config.toml
hidden_size = 448
head_dim = 64
norm = "layernorm"
attn_scale = 0.125
init_std_qkv = 0.0245
lr_head = 0.00298
decay_fraction = 0.405
max_seq_len = 1024
train_tokens = 289200000
max_steps = 9741
Each number is 128 + 32 x the weight over its row's rms, rounded and kept within 0 to 255. Layers, rows and columns count from 0. Numbers have three digits each. The size before them is the row's rms in percent of the matrix's.

# q: layer 6 attention query, 448x448, rms 0.0382, rows 203-255, columns 0-111
# k: layer 6 attention key, 448x448, rms 0.0377, rows 203-255, columns 0-111
# v: layer 6 attention value, 448x448, rms 0.0429, rows 192-198, columns 0-111
# o: layer 6 attention output (transposed), 448x448, rms 0.0401, rows 192-198, columns 0-111
q203 089:116129116132147183113159108128133117172086120087144145152073099139166130124155134131094127189166144233169106159166139121180127079178149077120150124166183091143152036116160122112175154129089159139104108157108128177163154116171099037105151138149106113149130198070149143134088108156115157108204123112095126153162064136139105080135143092102
k203 092:080101128170136132138182099114076171120108160138134149133096141106112108111152130108172115099154110111100125146146078129116127114103095156134113157144129129113108142138111153150137132146106117099134053128162032110185118141095154058165117104158141139172119116139190120129057089089107155140150174142158149138133095171158087104144154131087
q204 090:151117108125122108122149139123095045078153127108097116104127084091111088124101099115129161115179096089151142196159151166148140122102088109069136112117082138094105181208119160126173145131130130084145065056151140150158137116096157134183102137181168130124159109208102132124136190100168111054129111155112109089127169107076102128100201131148
k204 091:152069095112081094119073160124143153118134062182121132146153123185123096148102127133096186144108186138117105120099131097153135135136075086122187114045135181180136091139086136196095119118078136147136172183068175098105097079181140181073116102122152143097138127095113154104113165128079102102100112151173137120095172131106096160115147143103
q205 082:135068134139141144133102128109149111163131107148178095081089128116141156149169095113126129150128169139087168117082108101118111122147122137143103107124111111086145156113131115143123088105160139121187235088140119148111120186099142101166098138165131132156169055103132151104175137094167054229116108085160111143138115150080083150073120068169
k205 084:101164165173072142138173117126120075091073083152091167152156159105078094104090088144135096166094118141136060110092089127074093132151162147108132069091137143083157158143137147187124125117134099161116203107098204127093103121090123115144161145074119135122108138155109132182104098147161075143146105133066115123159152085144127186104135089157
q206 090:139058152141091132072109078119121167112172169107118122104124158116136158147097192056141146120141161091133169096115149167046094141148163152204113179119161120097174112178098132106101072137104161156133108123219130145128125104168128134114103081136095111180132136083090127157175130088125156151056134122130121127053141074144127132211119115106
k206 095:134122133103100117158073158122163125145112130146153121156136139128146141117110092180116098101122121145125147119176161117141113059175162130169128090148128078073150108119139136108128123144084148146119150131089243108052096124095095131136150119059131106166246146119110099085174040128088093069143100089122114200148179138093111201119156146122
q207 093:130127155148200127079090155134148163140153156123122145101114206154111154087123147107095121112120089062135125109162121111139098174071187122153116123109124059107153174100129118111080134160096125120129081122145101107133089133143128135191086124127202135141075113118137123151116113142097147163100168070170167123130058107131153132151066141057
k207 095:134204097134108157141118089121163112178107139073158073139152136155105091151154147196133070093170110157119106158150138115097102159175143124088104128161127067074082146175159126019110093144113095117114115107134144127173157162123137075136110110162141140186159158119138111119107090141134127139135148131117123160172137163156099146137053084133
q208 081:126109173162160204088109086145093120120102155100152175098115108085166136123114115094090148106122131125135141108119149173170094107137101125101143083165137134118161136061197148161171130084095162174103068175064156141156106178106120163159161159156119086129138065119154153203075133123147120124136106102147114186147070157149100089105152129122
k208 082:186130075113105136149149070111113080058101144115110156173104122106190095137158107148124132146142197100122132095075153120114142139141107180117083115068150153173176139120121087073127103168139092186099200131204124139120114092113139180175143175141079193124177141146099180108142149142153085116193124110150133136159128160131081200150182129112
q209 084:132070160116099112128142056138156144131143094145092119199129138094087058116165072165080133093158137136173121125109084093131051145132049147121140139160137147161151166115134103160117100104120108188083128096179116170054146084103148172128123154183134082126108205133113193105158130095137172152121102078098152125104172126114121127148086130142
k209 087:141040087124143064223143162137189157150083037081168142129131125098092153125101088147143213115133130098133145134205039146137123109131158180138143170127183095153075076158110157165110127099161137128142096158166203177152148136103113129083125142116177108120103176159125145152116075164150104105168111111070162126144124128107168134062146151192
q210 090:130129188091154152103137052157126097211073123180124100154177149100141134163120123125140092129213151097122151125166087164103097104095111132126147153136180108133117104127040099150090107171121124114144118109079160146092101068150144173137105102187167102132178128153143113113107126112134124120104155091097138173119117108146147061149094087088
k210 090:121131081173083068153106196195196123129120088113076104136135115128107159106171111134124156150147151144131161162165138084121121136113129175114167102202142074139147112170057135098160139101083184134141141109129173181126128129151109147151122116165181109160142112136095154109106049123087125121137150044087152130104139137086135185068175114103
q211 087:155141173072171155152170110126146114124122171106144082112131172097072059180141147178172116138117144165127096111114089105132111110117133130159089147152132177122157143147171182113130085108097150142136097178090166098123096115102186178075168163151118160132111142148090148157107089169102157114111101155222147172132057146122128106215116183122
k211 086:150138144058142164178144085093119172125136119090074109138099132105165150105162125155167187077119163096113166147113111153111171110132139198174120134099115167121127101091159098127120156151148080137080113196130098139125187171165138092174177141111123112131122128101098115130092127183108128145150108079116090182152122126074146136121165139119
q212 090:150113135123181118163111110107120144131079129149132136142191126115114115184111143105134168101112123167105124117070149147143141102106131122152122135146133109108110065121167150114108114039116141152119065136136151118102140137139142118094189140107149139094094151141123139084119097119146182131121108178143106171069125163107097195178178158121
k212 091:079173092066209119165067062060140152108083128110075129142109165132168154124098094135121145135174100095098177173119147129119193082136191134095177103089094179122147081097164166075078155142135181135130159091150170132183139134157136126137138116138092118138156092183110118099125181163171132138102166049172078146132139138193127087182105151041
q213 090:138092142142160084132105059159135065107100155093132136137093126124115106120131094090114166175202140185114100116111130158198084163177163174116124085161184144147163090151137120109135191102174183162138126141136113140154122146157093127136193135132102187103157102152122182063153145152113134122166132150138104105133072129068099147144100079122
k213 094:124130121124107131122119095090138107119167141157144169199069130190196098108120106140120134123123153147099133109069088121137090123117148135159165159081151094169182142144108175174101128115119091164157161166098103121157100124171153128110147097144165173105154100185123153084121146105143103169107108108113121151096159099114080122133099120085
q214 089:126103147120142087106124111105176124130098166141136099148097153098145171159166055130122108145158162063151164105156217111170152142132168136141084139092128138153105133099103178109156124148173105117132118054093126167083077113145125149122101160158151103144132139159124105102117065150110167076146081090118103149143144085151137148080186161100
k214 088:135163163115129124122065145073152124096163143159171155159125150167090090164127060110143170150159138135134151124153086155135101138139070079128082112097077163131127142182136142117100135075140140094113134118076108134114086083132211093154107179147079155150148150027110126066127097174106188146125129102083128070126180123183077130114116101089
q215 089:137124150138143103094165116157162117151141156100140133131129144174203121112116131200127121069024149099141102123164141118188091167066103167051167142150099072081149082075159115132081087120069116190118047113164120142149110136094155126084128099131168080094088146115148098161133119144147132126161190056118099170108094152123155116141117104140
k215 093:106141163149161083165136138120140116093091141097069137160119105071142160143149140172138172129140138136121123158130153078084150127117106141080088099122087131123134116121097089128105064160104099094089153044166116154157108141110142132215103142145098117148106147115092111136145094161148108132144139142167136141203109132160180157121137164091
q216 084:185127131181057083126104126095167128169159161113092113053082121126110174056105127104124105125112137147116105109111218146150162131132127085139067115115127130154052188121113141107159169114128126080175093129091151115104078131135151160143135078073136187080111117131177098151139109147119104117082110138089162163091139107097164111108194113135
k216 083:086132187128165152124113115148140166144148152179168106119135121178158156107160124139147156116177094163165098084215161139128120177098136127120089070127184111151175162120098103115093157082145121140100133083106028143173139105141109137186105107130103146101111096105138148171121132111063099198093131116145109127156151082154089071085062115113
q217 085:096138147099162146128173087171104198167175126154113147109097181069150111135113121102187123109099153115078202066212147110104086148167153138130127121103180117101143143068076162071102134148094169139122095129068156164134138102163136112089100074095134073124132162096163152204120083193171092149128151092096122155124135083137141130118110116192
k217 087:158148169189103109098074149136127149083127136142140112062188134125123147088109154075117149155163187107169131112184159143161079094104128120180106074148188065120113135112100147144195152134141155150142144102124146150130164151134139123163115065125123112125170119084083139142088100073111132123134148036085122122122116109203188114185149116164
q218 082:119126120110090055108154118125127154182126116128111069109142164149098105129117083083160090154108140189093130147174113113090149182164146128213130097125178168098088149170154162120103184133136109141127176143102089168138126064160121127102118118126118121123072144108141105123129148132149135173135096140080091128189138094129142166098142155148
k218 083:101131166135139132084101099093081165169154138114152183139161152069110140084127149051108133072105092126109143149177130134120141181118117108164162145157091094145190097063122143170154163125131183131146133100140141154176112143061146118177103121135125123132130118128170148109106137084172120190070124112140139162092132107136142057166072102116
q219 084:109132137111141061133100164103163103128143134132178091082132105144125095152178126154131151095134151099120088104143133054100136092149083118150099111098105102134162127111148169135152087131160149120119151137109158110146086129150124156161141126134151197166074112215134134050136077152185153179081117149179135166149096099230064125117149134181
k219 086:142121066152133161114165065109080159093128181106195129153138163165105043149139128086125093090192059177190078140071082173111129169116115118106090129103111160078160168076198077116078133093081119085079124137118115053063084165085071103117129170181147135149140108133115163200173121100135118093132098136118128168089119088098116153122071090143
q220 086:169115161120141139115107136139156121096092166192160110146095102160093178150172144080134095140176082161100159144114160149165098109097126110109109081122198106103105137149184090130076130085159119174138116077118151065149034159151140188149164157095115106109186145147047179089100153117124123108115104190162150134121122125125130134128137129118
k220 086:114124134162116127194147122087150131110152116097083159100148120156140136180151137130136107147065132132124093132121082189055150104218134135084145101154121089144143113133153154103071126094070139183126150136175178120143111104139100119101161140111145119147144104189146127176088166104138144163090146142154120148100168174112104180165151105183
q221 088:130128124167083179129134115108039164100209120116131141109106094123147183170160118191101154190124123130147168088172136124132147116115170132150094085139157122150107099099176135157133134114144181058118169120127149143183140116168131116159115166062141125143133154133124119101131084163151139125099145107146135098108140086099152113108117141157
k221 088:086134131150093160081102143096065091114131129125143147143117116133091110151125111087141135150164088117189146155162132179139109141158151126142117169124092148195131151104184139133151110087126160166144074149127200133179164161101143109107127106104135083120164119149154129151097134083161097111153101078143098141123123162157129141181094116122
q222 090:142151120089082177151082132089156152058126191185134110134181101148130171161147087114178148139145126178131154153090116151102180096117125063092047123129152155145076087134113107134143151104175159095156126160173111139117088142144112103128141151093134110111173103124092139145096086126106052119115091190086134163121127108088100125122182184172
k222 088:083139212136191124093167151175142152074077166160078094143193144127116152040124171063129109139119121143094038118112206120080150132149141109108107130138168145159057105112140147098134144115129144115128159140128084168094137089141150109149117148147106133123137130193119092166122127208095091167150142180154116188118095093154118157133144156174
q223 092:128134131152103112221105124109127168196134112083131093127150127123132157101078156055134141155118131131135148131092144075101122155113108175120166165070095090142058097143110099124105181103122098155182021135108137122077112118121152137107126106175094159130132081112129115153165158130097080119123139174098137039090112141042114114126095125124
k223 093:160086113103111104154102120128192088192143081120118096183099112129137094089076099132129103085159106105095153147116156082087092144114158098153127075186187119131101126131114176120162207162120182125150190131131131163098148127135122158093148145132139080134167156105115076140079084101149170155138115085106096146158098151063084121064140175149
q224 088:122141139163155127126119139103139154139083241071159137120112161184199122116117084163139097146143144076186099119175146099135098133136117126147137121057165141073174134127155188134151119124182080163122111154113123149123089138104079138080132099143104182192074059197133107127141115073134157128111119136195150141132034137086132147092153165115
k224 089:077167119099138178069122167114172118154161152155107093171042139083101110118138142106142095109148109099084116180091120069078099089166124105119148145137067085119164138151155084100129173148099150130101110104145125109160107136148144146141151152113126166151170109123113131096161114119105166161166111111166132159159139099134100087115169146110
q225 089:123129193185113101093184122168073119147124121157133140128103092148154100158139115123105094158095102119165092104179127110131070155104080122083104141168146133094185120064130191119075129197076136114087114073090129127170116113148145122139060106136143116119098187136149123138090110064157173109100128115129155140119122135138099097153105106084
k225 089:124134104151106094116108162121204171166118119114140118122128092080080179162134123126164153116108137068095101110123157140156158095118093047113145145164126105180127129129134087166067102120127090173098098113156149109199098139123169165135131123096225151124098142086158129131174106074123140130099155133093152117144115123120133151182197104116
q226 097:136103142102084195128173175098119187140150144144101135073161097040135231119145073161122137173088189072155124144134135140152158138109118111057075130114128161167077117076104126098149100127104150056149099054109130165075118103126130137171075133116089179135159136165081059138113088193097133104158092125097081102153141164173128078129188162139
k226 095:158121107144123167070090111094097080124092143143164164132107098160137070170162140051085122155125156106117142047151120193140144142042107091126116133152126177142114148108123079116121140070111120140137092090122173102096114125115169189144142172093130114087124125089112131105133122117151176052065118116157146080093157142093081125100105135102
q227 083:103127102129070150109103114068119095138139121123173084147117176128149103129104121113093108086094205105124117132148166114124086135103125171179083122110097126160145082139080097067133114147102223103139096162148152166082152153122123064097091157117138085204148078103101157124106045110213158117087141134119158138133135089094160062091142111093
k227 090:176126166155154148149117131160164108117089181170174108109145075157118140115097122141063139172129163100168122119085106114136083092119097144173098135161105106112123111147123165115121150133126096108098155108147131131162160123096175112112148173081150081115161172121099166100160042156116137136162080107148140122184101114140040171089160162117
q228 090:137098199104119126125150108109159123173101146228168135139111099179117147179159101116104075163165105179141128101122113142123123131169135118177112135148170082118125069117158144144121141123106091082130116139066144183068113061192122149171184147153099159161202158174073067078104068136094167122130124100113155115128127108128121110115163111074
k228 089:105111102127201093146127141115156150132100111124154160112098132117133158113177132067136160099118088098098152173146043158125127126140149124104146129165142165124144095101209116193088148084112161089138068125169100161164074114084200092121151162125109132121100145133151144113062153110115182144197119098176096119165107156154075105120175121123
q229 089:189196158116126089173166071166129098141085124171142136154108152118079078159130177084123057119194129154119164083064109167089155111145150129195155105104161109114143154154106130148100142143164115144152165125102163142152104074128126114143127120150122124088170190102156099116152153144105129097086149147131162114092152145150107118168130133111
k229 091:110109100176101098086092147096092152148118122159120176056129189132137119117151120146163151114092133148087134148133143097113145139146166145124186123127166148155141148085112196128104103106059182130109130142078156144138104100106116099175108058192113119176132082157115159119117180137069101166111167168140108122171140108181152135131059093051
q230 088:117103117141105161201127078084111129133143090113157156111159133156119113129148130129140118161110153225134150101081100107074093132119079144158182158122123162124117101158137112115151162151099140120134161182154149121090164113159102100122141116155102215120104148133096137135116111092108094123166094183095145062143127122120110034118105118143
k230 087:140090120085144153158116115182141166159136152133140118133119132077119125095042079085112173080096070099108163150161100158163144113089194138183134164172201126140121135121130144151163215135127135096121114111120114143121136152150125116172103114116106133097160114152122157144090091063181117118170109110172125174134089133127100073138144178121
q231 088:090107159118065108143102122096133146160191084152110128076106148099083193106105122140147176114178210108143163108133133100104158120157118126132107131139092125158132130116097103095140108076133096096145119114062160089083174118190099128172155090101125161095182092171096117151133085211118139138120128164082090076136127100151089127107183083151
k231 087:131135112129062160081087057170123090158114152162163103120142129156145067117106104122152148189191097146165112065144081193181137146103149112111144110083162161139225105126136159148107156075103147073121127140118116072051120103125139111149140162171143135092199118103122155110152093124126106079104109085143147080077088061121099081111049096108
q232 085:135120235111080154124079190101122136128089077138134123147142122182099126148134140090095124144148109139127129112138139130113078116084138136097080124153116090103078117211095159159097107138104130090085185068121094125171086139148063117135105141153155189187105080161085122062087097157128100176123118140131138103153105119083088153180117124075
k232 086:114152145146106148083133056092130145168135150158114161043127123136078158101155101132103094154140093102088099135050181118064101081132136134101144146137055124084098132116157141116079133123110084098103114128047145152164154127110123139161115160179189127147170151105141119106065097140118122139160140166148147152098131103180147133191132115063
q233 086:139137142135193148146139118136107078073111122095067104120107074094156100081144105126124116158099170120110114179124150141099133143099078115133143087129124131109104169111144124073089113122073130121119139154153124137145167085128093153109170157203166126138126208146071102107145166072123148094103148145150172172144158068108099142074133187161
k233 087:092061133122130156182106149115120113143101107115149145145122139120113096144151134124098106084115145152123129140130094086105116137132127151144095096094117117138090158207133122172106175121123116123142147132200162129116146109092163155045156159194174130100076166019128116131077144078148154135186140191049149141122147118105113100092152067214
q234 081:143091121128129169147177147129159087126141061103111121148110084121133064163136118102095121052137148149117100193150089085148120092132080143091171149110141076110162093109129128131167083101161077146172125147060120155180155159130103143143115120166176071124154119141089097160109121045129126125106135094165133170048102150126086142108117135143
k234 080:126132089160086100136146109156157087129127086194114144188158161094162144101143125125080146187126128097162104131178135099141122128137076083156189080101127164098120119148133149113141224136144130106131173187162131187082097102077076143171143206109124134098094127150134093158165143132150050135102141192143140119164122089094114114155152166149
q235 088:108092111105051082167124181130129102074161061122070095126121121130099086095058131151149152104073133133121030174094105118117145093119104096150132106123115155141103158183077129134120121110147114111123165139132119073068145141107167125177099080104088112139049114105110100167170166161121090125157060129147125111177123131155138159132105162189
k235 088:129102180181153133153184118190108112125090174100135134106135068111185124108164179130119102118110102173132106170148151099184091137072051139095152151202143131091092182069124145168131155110129093164129130124110101081098106134113058158092108175183139100122080147168108131158203106118125170064091140133092114122059157111103159119098094171172
q236 085:156183144088143107228044142095118105112074147115163151143124046144114180145144170098096106171132065253090175125116119140116172062097118147129054109114129111170127095168151162138141080099148125136161181124118188115167139115155154153137166179087161157120200166123055065089103112154149104075135134115170093157102090139114156096128174156133
k236 085:118174080155107127059104108152141129110126128167106140126110158156176109139152135104184112160131127156097107118110127142125109164173164192077124172127101159106073122145149161155071170110141113093128119163091077162178135156170172074118121130118098128103119113117136157139141215105084126181150169076142170121100163129162128056182126027102
q237 087:133147075180129099178155118110114122055111065140088185163131080131072121126117109111130094104212077141102133125133094121155214142098127166089103111083088113107170153198107135123115141104209117167115176100156145110172129120097145186154124132141145150118132159104132173085118181113134121119117096152153134102100153130070105165115175194135
k237 089:100157105146099030124112121148154096188132078196098130121119131196137138192067179138120127131032133127122112123094190105130176138142125090143229135150148164143119154133133150198128130078133160166149165196103153159120148129184126170093099067166139134130139121121118137058138188090139052141124088175131120102120155130114124144141070143124
q238 088:164169123123143099153108166126121112103094185156095080189186062164147136178113149085150123119117099124099111132132143159118193095134171103113109122131158105164132145108167087161138125156180100092102153108145133134178155124120059078112174140071139106120147127145152103091097126147120112109138165165140126114124157085113159165088120123141
k238 088:146075122131152140082159130102103106089126147164114115090095088123160107160120198115157060168094158140119134102104125165078144140235145164106101110155119119102165113074150115084077073115126137093138122142130093106098141136099134080114144162094155095140117104132185133113120221165106135149074117195127111134073114150092186150136151065158
q239 088:153165108129122166149114181106067120147079164162083128094145175098093147110127089114122112182104122077158098134102216088128150140041119087164112123141136124129106159124099097107125128119113143139141121089117147079096118161094112133113122108121090109130080169136112111132121130123103104090125136162113218120119169089106205122112069168071
k239 087:090113169138141162112105065076139079146125122090165078095111100182141049184098135144134151122115096136134134106113129162077111153180166124070107110119117080146111101145152141098071113103077070098121085056087159140205117139106100118124100147159154096138108138116127148151074114126111177156049124162116134113147146152097150083085076105124
q240 095:097113164137188052061134147167151172138151166092097111129111142093133184113130155139135106110075126033127120110122148128115154182083161124134136122090150108091154177102157149086045129131079138171108098155135077133116091120115120173141092087125144175127078167115168110121131132133132099146118151100097138176130127097136138151133072136073
k240 094:102173147144159129113084180105175111107075149092099126154127105119118145127131099178139085097113120103103110145164188086131125105134134137098135089168128062127136182132123109131058080147193088129100114056138131163154136136119106146142147140178156140167117162046130065119149163169129168171094192074052133135147131146144165146107092100152
q241 084:158046144138151099071109137137126110181140094106137149102102062094132202106122134180083145063064150051087168149135153124154091089180147156084167152143119087145149124144120131128195108127170134147129127111133114128181122151132153209175121086147204127123107116151098110125163126163114104141120077125104125102162145136119095098071167126162
k241 083:148128106188018103167100092147091093159141072172158138158174133135071127165118148144071124213130101164138096091074135155128111152147086149167153031106123158127146143036121167119117121145153118183142189157146157146050152143164143120142134171116148149105142177131117198131116178065104134106117096081109097111063161107133093140133105164172
q242 089:124159126115138075057061114122115142119084109149063178136151145168114122106101160156132141140128098099143127116149157105127129175145160089202101126157137107121167237103139136118111088110105118091138181102125099109107100183126113155159081125100176093150104132100144109113121131138106158168104157148113189172191157076133106140111075118084
k242 086:114119143140147154086138135110132140167151136140124120095170125171089143130124125150114119154141118183169105167148114152130126179139115132080104103163124103090103089152168117086082075119176107167116112082184100106155180116111142065064101112119175173130079148107145121144164118125153203137104140121107105108144122164172167097150072065140
q243 084:120161183176160091120203062157135069126130163163136132175117108158170103147119094156100068098190103123112176090100131123110105165169095127178115110125121075110170099111104139160077098123117139159099132135149145180127148090129179125129116129124125169125148178131117101066144079132117203156105148088091156151076119140130109153174168075094
k243 083:085135102143152090123112117110188169140109052161100107175158172127123113129164091187159171102143093059107149173143101114098162072187113124140110147122130092146144113172110117173119099081115182163112158105147088125127115127123156085134121075183176153180109119063088104102120161146079138142196118166150126112113132143182084169140135130069
q244 083:144115100190107158139101132105131130180153186140086093102118158128116148151108148169142155085160159154111192150163108127129153129100131101159146084170149104109116074139067124118098100126092112173156089067160124136109096119127098114142079100151173088122131125151148116164118152125104077067100109119129148145123121102108193133119104147120
k244 091:072189169158120112081080083163151141153158123116113084155153118089157146130116124078143125134112093163106126191245155089121156158146136172112141075176157048158168125141124140158136189120101120124130122127187122132186149148118103116161102152167114079138140121128080161142127083091011103119152139064081161115180149160149126103106147097104
q245 084:167129118088090151150116161090087172131093087155136159114141180096090080124115110076119168140175102129112149135111103118139142125068136151051124118100145160104187180157157136112088083093156104145124091127120119093131150182110121174088094127104117105133099135100146129146137193099159152124097116142194152160090085143108136131180080160123
k245 086:113171141121059110099146111085139008150149136086105133116110141141164097135118121126098092136176113121110151152110166074106118164127142188079148133123135087104105178161106144120158144141065068151168099094149227113087107116129131161111084135081116097161167156163141109111125098126193131095121142148181131099170137122120115153104086124142
q246 085:143197132123154120153090099146105118085104154174100144113121160141111138159114086089178117143193143140061175180122151158133173094127166097157105097119198133097126122161135222111134095074144105163110137132111177107193143137162124148179144167081163131167195115178104147096105155106140146092156116149161086192078082097099159150157139162131
k246 084:085174131149136124137053142164154147101215149126081141119170148200149095121126137151156189180099128128128100153194155128103177113151171146122127144115141116153196132130116142104149170107124145112108188160136120134145121086145111100121128145152109131138189134132096138086177154146053071212099141063129137075154163142164162103155118093137
q247 086:125110133116092157152193065160129111137155161128116098145051122160141087117118128134119097113197154188136108108099120103081064116134073125123173075158111125132179089087073140089126116183144138186125072179155166140127153106148127151091138096216171106112128162104113171150119139088127145115120164082120122123096103106136127065115098170116
k247 083:129084144138112113175130128142179146169107143099136141184127114077115120114122096156143172119125160104136115152158136120187121143114098130182127142172153060181126109151067128140165177136184137125104134169176106111127123125131164122143103120161141151133097141131112129175167081131103162143174104118143142124168110081138147192094158161087
q248 082:133162116079060130105129182130150140224136082118105146120088096101086123106149160159153136104088141133140097156110116100128135055153108105164146155144061148151125111159126088165102060135104108065118177153152196085118160109101084066129139135118131103084098165112164130131122148156119116147171120152116121123180140148183130122148100124120
k248 085:147099125125156135179189101169093125089105177094157076092173097086162135171126112150178123111109102169133162137175070175144143198078126123133090125181132153085117142084119142147177154140179151139164077132218060119117117121141129129138073169192138123106030140135144189221119097096114173081154175182137117110156058093117144078100133130132
q249 092:132125193124173155099108053145114140150156158143085104128142111066165172115140101147084130100186180081203170137154086097080142125115119138092101131101133149086182123095094103125143117143175168170089191105126144170121182138121055163137074160179092150157118163131118098139142115113107092125108135153081160139118126121135142116165118160105
k249 094:152080122142079120141083110125171055119109104126135150142098071113147102138162092104072099108152206109147155067128105140138110139150148134130093129137142118132130130161130166114126110126185142170195168110135162122140135140116109165114175224125182134139208130108149155098134075135094171112106127122044124127164132151131117178072120121201
q250 088:166120143074095100137109160135152150112174108101101173092142055101086125122116104138082140158162148141102153114070145097143126134164122110091105109080091164154133124185097144103153098152186128193140072117138189174120114124180143172186131138193087153158147163120051181081138096143057114103134090121113145088122144129090145114194107183135
k250 084:158067189152075116139103096097111117151125097138176103144185107161127054143073093148129116162162059128115113140161049161138128124065140163212181151103142137149140114073141167188122139154150135177129144142107134159093137118149166158136115160089165128158145185118125148140092106135133149132106106074124053133086151118129152129136116110121
q251 088:132100166085176124140107119160143107126124089089117144141137125140113106080202134147118190089079107156139166130146088135173112141161143122132130139122113128152153126131166096141146155096065115142159182118114089112156161105128114153134080122134132127138114094130173111144181146121163114127107211153129136098133099125195125060125027113142
k251 086:144113061148122148120163175132133152164159143101097146071104163107108169054159160126117125133136170205135118129139134106084128142146130158124147131129166146108090159169126166107146100175128129157141139193128130161160169118095139067132113091139103105121100133168135137179139165150132082176150149078084136113182172152190146105119114142133
q252 088:138116151130136054154163080132172075100117182189090092173161105095144124122131134139099085127147087090113105152130171128129151136131097114161111134110142061126178164156182135185121118127113081123135108119083126143153114080123118145128224116164168143123173200147143145107087141080117188183152175169079140126119106130189130121138165107089
k252 087:136078151114127110132163171081141125139116109094152166106101100144130076122141131128146136105141099092125136152141096163133155132212133125118185149149136147100157108132088082135034100070152149122157117087104173155159063163133128094095132120093113151148106122128173117102154198130104120126099125159175107107087134085115110154175130051106
q253 093:127107112093110141143103152100113131125147089147150187146124063129124136126084090163119123180083117133098146168101123127144109085180112091111105084115069118207109138174118124165143095130177162079094142074116147092080181116127179153132158171072146172099254133192069146137145145159086118098159085193149142057132159147200133109108175115127
k253 093:120072165088110103074164125185110106163119109147113143086117131183159114157142151084125169129199098162153172112113076185138135164102131140135176180169126187125106122186125108192122185093110112146158090193110145146090157114137147145116087105158100121119075108115147139165079194139137122086150138143141098121085107155097089068121131145142
q254 083:161079148123134159190085136093183102097130138066130127187121129142093126127083136070149116163176082191105130148130154122141104066180137155100105123108106148154077135190092116157203122125149129121136093085067116088158117113098152105128077123122133137113144141141106155123131192108110086113162094133089093068128135134105163117065173131147
k254 082:192138126156113087120107158138061112200165096146106143073117140130137101104143183113127179127143157130087120113125132142089126108137062079137222157148136154167077124123076171203134182113168188129197154182108093155183108117129165113115105158130116128159063116121116136099121178123132150120112146155152136067093140122129110093196100132111
q255 090:166134159090086155152151117146164110070148100099143140094092149149106092154120093126104119111141136158095114084054138156151126102161079096137136121156059091173124102152116110122174109162103099140122110163132190096177125119167085128136130124148139115131129082153120135174106145100152134119138153139143142150132125134129106076116163105145
k255 088:126115125119143101141160175168138157089096154137127135081159146077110108096146126201140177158168127167116122158117095107139189102086067088172097105110153175138125104129092137135162160162142147095056130192108071092091100092130134098200124133163136175080096120111090146161173112133087069138173099175173156134133141106140140179136185151104
v192 076:100135144096144117160138137153157107132137184038104084094085138147110105105206140113116110133080159155114160084152113146166138127125143143133039155155195140168126136142127221110120153109144128134139090114141115193181107129193137163136139090180163169110128129140152068110076148119083140139117124122137165121119135140090133160173174116114
o192 073:147102096162122126148109104107122110049154144155136181132098138120133131098105076160125199107165142117144086141095093079079097132185084168144181073117137143100108160138164121123152147103113122146101138138112141093053155117127091124147123125153117158135121125062108133146145140111144140168143141128108090109088136144076081190100128139150
v193 077:200131148145197144117175174125150165193093082101149105131114149082081097134113100125148118142123092154083084089134146112076053152146135144112104153151072128108079188164134110119100065107103137074130124117108178147139114087055142075141102181128106137118142124141142114100170158078143183157137114143196136124116131090108105130146130107158
o193 077:064131048121112105089070104113133139099184138044148168132115162110117152152098067141133174084127159138142157153118127158097136103092099138141167143082135155109127067135114128141141150092144178141161088146156116060127122102085104126080104052129123175169097158070152138146089255206116124117161144160119104166127122179158145160152182148158
v194 082:117120130122088144148135163152106097140138152157137157102165166144110131174145087196096111097122140098111089134130114108091162113164107127079111115145087094134159112080141156135132139079098136090092088076076160112089162127140140176105145143149201185130159142135106136145107134152102150191100177121113170172206140123115150125175170186162
o194 080:140134102050091172168131161106111186103116150120128129185122139073074127117100155026122123115112150154136126119118119115118123152097039113101111106106147108099118104164120119127124109089182130148160114131133129009186105145131087114119121140075139109169135157108161080114110129146109136041122167183153117123111124160133099142119174161133
v195 080:100056146153177046103112108118128118188129189128169087136082153126126091109135148122125130154156122137069169094114185176029156128165170103164169142127188167125072147100154114093144140104130165144194102170123114177127103064225141104128154067140073062135106159099202096167133113123120151202153125161089062139150122121160088139117131110094
o195 078:160109177089076106085181108134194095079127097061119133150140144127117117167115087134115118099134168139119136103099109093153100132167077116096156129140157070122113045173107149098153120165165154157064153107159129082035196142098133140121089121129208164073102118111111184147132098133145184121127174087131121100142158062116143149073131091183
v196 077:130122146130050138095108111181124169116150129178121104124122047129178162178105126123146119125145118106218127124077136134123108167142121119068135121127186171113147131171099200116140129135091128138101095168140161148035157095153130138119118130119103095121127148167074082101087127152132083132077148134093093109082126146128152119172132114162
o196 075:154149164156154136132159090152107095130171110136155091163072183109099143128173131127129085144110101167132158111156111082129159132139189117172078163148083068179110118130149093153121119114130157157093102081135168164147099135102118136160128121150151133090119164129172143205151044105150173112123116160134164157149116063152073127090114131115
v197 074:131128208123123053141172092124140199181071059168155159127142104121111164132178164091102125124111051102114143178077103114130109137119093076081168110144113154108155163170123109144115081122124155110049115152123157172099132094146112197110166122135125092107152131104124204127119106149146092130124096127110127105155087138162128106170126123128
o197 072:164150123151094177146078188184129114134124174162118113178143110132111143112093181117120136155113137199142148042144133182162110114092108127131150142147114137146140033132128101157171128095137080136145107125131148084115109139084211176153074148116170138127105079144152130133170163084140114154080140108172129146114132077117104092167133100153
v198 072:139075122118104107128172141129131138129183115085076088177116094113087109115124132168133124132172097084125097131104162162141128136143161174140147139143106123156137167116124138148102147104163115080131081133142104142156145115161045142101144136136133087112109122098162125105096173159111093118139092151106133150074106078142099165181181133171
o198 072:137163118093123104125139114113098155042130085176122138100101165186140104132110166100154161165129117129122167108103158061145108177144025101107149110061147130095108093113130113164139096108084185078127141106103194105123177132177164091151099105124123148162109080115158156118137229171167135169165124141156114133130190178141121109126142159106